Part of a small language model's weights: LayerNorm before each block, learned positions.
Each number is 128 + 32 x the weight over its row's rms, rounded and kept within 0 to 255. Layers, rows and columns count from 0. Numbers have three digits each. The size before them is the row's rms in percent of the matrix's.

# layer 6 MLP up, 4096x512, rms 0.174, rows 3190-3200, columns 384-511
099:124112096166118121108077115122109124162195135127100127144137127114117086130112107141124081119122148120121155133068112144146121131168070113130112080109150071098160136156111160153171139164071133157103177073090116165066227146116128159112073114035134136147150155170173081128120097122101054111122117110140115130074079148092157153137164148154163097119068088121129137128151125118166121082157
096:149191172115083071108124143136147158121185114099069119149138107212126101140082135133154131159126166128115071106115169086177129106096084087130125102148124163143124113096108169144116100150153126135103125171170116110149123147107081129068136126108179130196110064079099061110155144108156159149163157145132242163126159099195072127169115102114063212111161188163185109158133114154106124178134
098:100138163128221091153151206148110119116118149099138109181115099194096125140166147196147067119131101120075131172156135146136092095174102131139135152070103120175137082145087156096114176067117142144160134092193133125075180123117117168178101139141136154105105132102190118123107114157174099067126127104066141164141109142139147126111072117096137140146114127135100137102165095112137074134145
099:160157095073162125120123090090094112131116116130207095120113134108096130072138052157150100059114169182084117098128187180100134109128141123102204095179138113120170137152195141154091075170114115144120137145073138096128057107153134080120104121160095109130044154092096147082114119077104085106148107101131118136177142178142145142133154111129108094116082147113119131136052149121196136090151
107:114160117128116099176127162161128167152125185158090116117105146203124191107173088122114123104152118099178150191156142141184128117123086129084162181126133098173085109150107152143121136240116180106108105179106079121162188162073101115101130138153103161143163136090110108124121157129093182074062118132087099173151129125085132128136156094131137142127102114149130151123145162140129075144191
091:111140158129122114104091095134163125175164129107156128111086123159125154145108057133143147123105125121167106133092129117173144192168098137120163142139172072116155086142101116096137151138088104136119106151093062163158126123106123117061123183087061093087103084101060162123097155119131142127146148087105152163188114107141131143137136137115130098116097136154155111100157167104146158157108
102:193127103138104162146144090119082109169074119119118113127140121115085087190122163167175115102138193116140105107091104109140121176073182142139163128091195161151137097176122130132161157172153157094090141132155137129073124081051088132156138122109095141160112133080125126089097122157146135122141116093110091083090115082109094108136122172114179165189198124108116105134154090183105180121125
103:083144189142174115131117092082102099144149139077084155147069115119168087203119093105133129126099104109115125110133108082181136111156146200121153093134142092155090101119130060117078154080081151137169089121136124189128107110168127155165083126183144130194105163109148137146101117058123094112063119143127109117117129066077134109128069088122141090088124096166097157172131091156118103137125
104:153116089098198143148173097113183173170069093139219157119064121137203125111139142142115120172146115131078098126178113196108077113115177106126122139159165124117146084171099152115051137122136154155110126209067166162119131126164133173131114164120145121132108153095150115137123135103187054148116100159109129138170052112111116157148190117143126096090120112102133109149138168126164131165128
094:178136117168129162146118105152152179052157100072146155097085185152134170146133128088133158109089135149132142108163145096091160120110093109156109137140206110138102114101143140155132150149114117097117171162095064132161113109112166161112090067147002133097148082108100116067139111113168158137105111132110127191155142124185119147101153134137165216115138149065112157095146145157191116116097
098:109192086117095111137066102098120104109107147205105156115226115097068082108152157105132113141077094148099102144108144137092105103117060124149112106109147069144156186071142091130053167166141117128145142093159184194124048053184156235132143112169116145111086151142170125144178136162115159153162096174118124141125093104162139103059132191117115150112163123157181125143103128082104185132155
# layer 6 MLP down (transposed), 4096x512, rms 0.186, rows 3190-3200, columns 384-511
098:076122115099138137122117047166158071166114162178113141132160083134157087150115072118140058091146087121115129197112186102129183131181146135146091118129153142118135119083107115175129111155081183131113119108105074119128177094085056116173060111158083117107126091138110104113175110153117171154166103032098091092085134167123123135157128158123116052218128100117162158120105136106149083160093
105:138126080098143136144118164147117103149100118145228130140142134099065116099073209094187141066080127122131125151110118081184122078099163166138126103091072094075119159104123143144191173094105127183104180133079155149100157097166069138126108074112122058149146121096135132124151069133142197152135072191083072122141079089133151125176098128137146131191141093148201105137116126172115130146133
102:100145156152085132135104064060133104138056186138084123190142109083108102188105112150102158124148166105058162105079147141125097125084146141105111127104099120125160092172057152068118122109148155166122164113051113136076104066138127077118133134154167116129146116096140101114095125114108186126220140101112201148095076158174080112169095134086206182162138107081159126137138068102106175147102
101:160162132141143139097149164091113028143138146165120121056133142089065120119089192176097112122120161115126125169109126115117186160152118166107094132114108133187137165132147145102126112153092134081055124133135030104095152105183080133137056079168096102137095176087068088141155119144101136097156093119099084139121158105156104137125174127111130125197150078135150149125118101105144075164163
097:065147166145142151142053161082131165125098101116155149157139142045111105152134176101172147095123106082122123090132117105140063116179084105098121179140110216140115149177174116120164089088089137148101195101161094126072124149165152152121197117190170166159090143106084130176099137159191094193110129109078152129082120099069107110095072070093081109101147117163172092095105178132128142137071
094:128155090176125096146100101084088103113151179165124165147137117119082148131124168102168133138145183136163190173145090097155152104131129126170114150117101139081104147159096133143100150160176183101070135113118084023127097148141016099145139095066090090144103168092162103094171105104111157104126114142096091150091147081124113119117152111100096179166088132114121104160173083108129173111103
102:113070153089184111123166142120156125106125100143148122044137106113128105128133145158205125170185126139123122089135077139162095127152150130143141106117113131141129156113138162080102145087184187060169146156148122188093118125093191115149122108128151109218101092118093122110123084106100124129163178103148144139127107115110085107109105113133149088111099121136104101077154133100157060116129
097:095120147159152114155098129119146149111153117128129093131124082132092149084138138127163146116138099111088139190095135161089152150119111113092107108121167129124194094101129131096130132051108098120127146155130127163148101133088080126204115172074123125135149137188108154138119179160119126155128115155128085098077126199142142130132140096147171095172157090088146127137194118135137133043159
092:134132060114070119149119148121110115072126131108137137146120120043150089153089108108071124165120095137079175073167146059165100165098153127076143136136055106070103078094095109175144104140061088093061080090087089167080135104118166107137141062131159141120213109111121152087152141166086168085103071132157110142110183094119121119128150101129084154136135173105103166155108130162074197102145
093:105099100144141109067153116175112105138073128147120174144076104043043098123144148117142157144127146147105184119117100167108127109139157169155088107099137077140092182154108116096114150113131147112176083125107114102112104078171139126078083122160206145130126115106141128156137148145096110189094140122118143098154052108113051122053048117077151091129142070125113077135060124116143098111145
103:163140109099137123099156172092113151029056118126145124050120175190096098138160119175137222101205097081080086081095133107086129152113158133113197073129127096177075137095162078185120180071112105099128061184122078156150162097133127185129118087178116157148150183123140122158095108135130102056145118163140152125185093092049138139165132146121151081111107127160220110116077110118118100133143